Each number is 200 + 40 x the weight over its row's rms, rounded and kept within 0 to 999. Layers, rows and columns count from 0. The size before them is the row's rms in percent of the matrix's.

# layer 4 MLP up, 384x96, rms 0.23, rows 43-50, columns 0-95
106,211,202,213,172,178,210,222,213,188,123,156,163,129,244,170,252,234,232,158,232,156,233,196,104,155,109,169,173,142,194,233,171,246,182,222,159,193,147,230,213,166,255,183,140,251,204,184,260,243,245,173,236,236,166,191,210,110,188,190,263,208,224,181,279,220,160,162,136,162,248,219,138,181,250,201,174,207,203,169,217,214,205,210,239,196,269,265,229,250,211,144,278,182,200,195,162
103,230,144,266,195,194,187,252,216,145,109,245,149,261,176,248,211,191,189,206,125,202,272,178,137,153,211,205,146,217,155,230,261,222,152,240,137,122,186,229,173,248,219,215,217,200,220,164,201,163,177,158,182,196,210,245,185,153,106,167,238,184,202,204,182,128,205,159,220,164,203,276,164,205,272,193,160,212,229,205,133,161,225,220,241,200,219,197,238,228,217,231,221,185,146,290,248
106,204,246,238,154,254,219,255,225,153,177,220,244,148,141,221,260,164,226,211,213,263,230,192,217,263,229,214,148,164,106,166,177,131,172,262,212,158,158,132,172,224,201,232,188,241,218,247,192,236,225,231,202,173,219,281,182,210,94,163,136,155,205,181,251,203,167,221,183,163,227,192,220,157,247,245,180,174,180,179,161,237,204,176,166,125,236,166,244,227,246,168,216,169,240,218,287
120,237,178,262,193,210,210,265,161,143,213,195,148,185,196,228,207,116,213,181,183,247,156,173,234,109,173,231,204,165,163,196,237,147,180,156,182,192,224,236,222,269,183,198,184,208,274,135,142,206,205,249,223,220,175,160,205,190,208,210,222,165,148,189,177,198,182,190,198,206,226,247,162,219,318,191,199,223,249,180,186,160,210,174,119,128,250,209,223,191,281,173,261,233,162,296,286
110,238,202,197,270,214,249,242,128,149,196,196,154,201,243,170,180,167,230,219,157,165,188,176,235,135,138,212,218,185,206,209,270,195,148,300,268,163,219,151,195,208,171,191,165,150,164,236,206,170,176,158,178,164,263,272,245,176,165,165,251,160,208,221,187,230,217,214,179,128,208,276,183,156,271,181,138,184,249,230,193,213,215,155,136,162,248,195,247,163,189,169,200,206,187,201,311
095,190,218,261,200,164,227,194,211,213,205,244,194,161,166,174,230,218,184,82,231,224,176,195,137,172,169,158,229,218,237,219,256,204,187,246,169,162,169,115,225,262,175,186,142,199,247,233,122,142,242,191,249,236,137,270,198,167,260,230,234,168,166,167,221,229,211,227,231,225,246,280,192,144,147,237,235,234,127,190,126,241,193,121,211,203,219,225,181,201,246,143,202,182,209,180,260
103,140,253,255,164,282,216,213,103,167,242,268,151,243,118,201,146,156,197,181,170,207,213,234,180,155,225,196,250,208,297,202,232,185,181,234,222,210,105,119,293,159,242,159,227,170,192,189,192,152,231,205,254,214,171,164,241,192,177,207,212,206,193,152,168,215,172,190,172,173,218,243,126,150,169,188,147,228,206,163,165,217,231,194,195,242,226,193,238,284,192,187,169,193,221,226,162
093,230,198,172,239,173,225,228,178,167,209,203,193,168,183,207,232,112,183,101,188,263,264,276,115,286,223,193,201,216,167,217,193,202,221,251,170,112,189,192,178,242,206,205,168,199,259,195,228,141,206,179,229,178,193,259,213,196,197,230,200,289,233,172,149,232,221,196,190,215,280,186,176,201,220,228,227,219,202,203,266,185,217,109,153,277,190,217,192,189,202,162,186,146,75,213,216
# layer 4 MLP down (transposed), 384x96, rms 0.223, rows 43-49, columns 0-95
104,156,128,205,224,196,192,204,221,245,178,221,219,220,200,166,76,241,175,199,282,217,185,66,185,163,208,222,271,217,237,183,156,238,254,185,209,158,266,222,188,243,239,195,182,180,233,228,214,267,183,202,164,235,158,179,217,208,231,192,185,157,197,227,185,183,200,213,253,241,266,187,195,246,199,98,205,255,165,255,212,160,133,152,216,220,197,202,198,237,269,178,161,154,197,121,211
107,142,184,258,191,127,124,152,166,146,216,128,240,239,224,171,219,244,159,123,222,210,213,151,262,192,269,170,164,213,195,164,201,152,218,155,195,210,167,276,209,180,225,201,163,302,221,250,153,172,279,212,249,229,175,224,231,198,253,168,208,193,228,202,222,146,159,214,170,141,227,149,125,220,183,194,165,142,225,200,254,186,236,223,233,183,224,262,243,249,222,269,180,222,216,174,210
100,194,236,195,213,190,227,134,137,245,250,236,225,186,148,180,250,263,202,259,241,163,165,230,232,203,143,187,206,236,166,226,230,152,264,261,225,238,224,153,192,168,173,194,223,197,238,149,223,232,278,151,273,95,158,199,206,130,202,196,198,251,208,141,246,158,199,221,162,250,250,245,146,204,233,186,171,157,190,107,153,193,180,161,227,254,202,273,152,180,221,215,157,201,165,187,173
121,190,232,163,161,224,237,199,181,221,150,196,179,179,206,234,184,203,243,261,213,167,304,181,242,154,168,249,154,197,185,194,179,228,226,189,187,265,222,298,187,200,235,137,220,173,192,182,232,175,221,152,216,163,149,196,221,284,159,193,164,242,104,144,195,210,221,198,278,266,265,160,199,196,236,154,188,155,283,171,203,165,186,262,136,236,200,236,150,105,222,147,220,199,212,202,196
110,241,227,248,159,202,216,200,191,166,247,179,187,164,243,214,193,240,183,166,212,162,280,159,216,195,173,154,215,165,199,181,164,200,175,260,200,249,182,262,137,174,235,125,128,174,170,172,182,162,201,247,108,170,221,184,183,220,208,175,318,115,213,213,205,210,208,269,162,214,134,209,184,226,213,134,186,238,256,225,192,212,257,229,167,226,150,170,324,254,218,203,147,227,199,198,216
089,218,201,206,243,282,154,194,184,201,167,172,224,178,182,211,196,184,155,213,187,235,172,247,255,190,164,194,203,269,237,94,255,150,177,252,149,207,169,236,159,239,199,225,175,198,199,166,274,234,252,201,194,224,190,256,139,230,195,180,187,181,236,188,192,193,180,162,226,214,265,108,162,187,132,233,231,227,207,213,193,205,210,216,249,193,184,199,73,95,213,244,130,282,197,243,193
099,217,280,190,159,170,190,171,216,205,200,153,173,157,213,186,222,229,190,248,225,235,199,177,127,238,138,201,227,192,274,119,185,178,196,256,239,202,155,200,189,210,207,188,267,139,172,216,246,158,275,154,188,303,170,148,212,196,195,120,266,234,261,260,232,223,123,189,216,172,140,186,191,182,174,210,114,206,172,243,273,183,232,209,229,234,251,186,199,206,133,240,200,227,208,159,156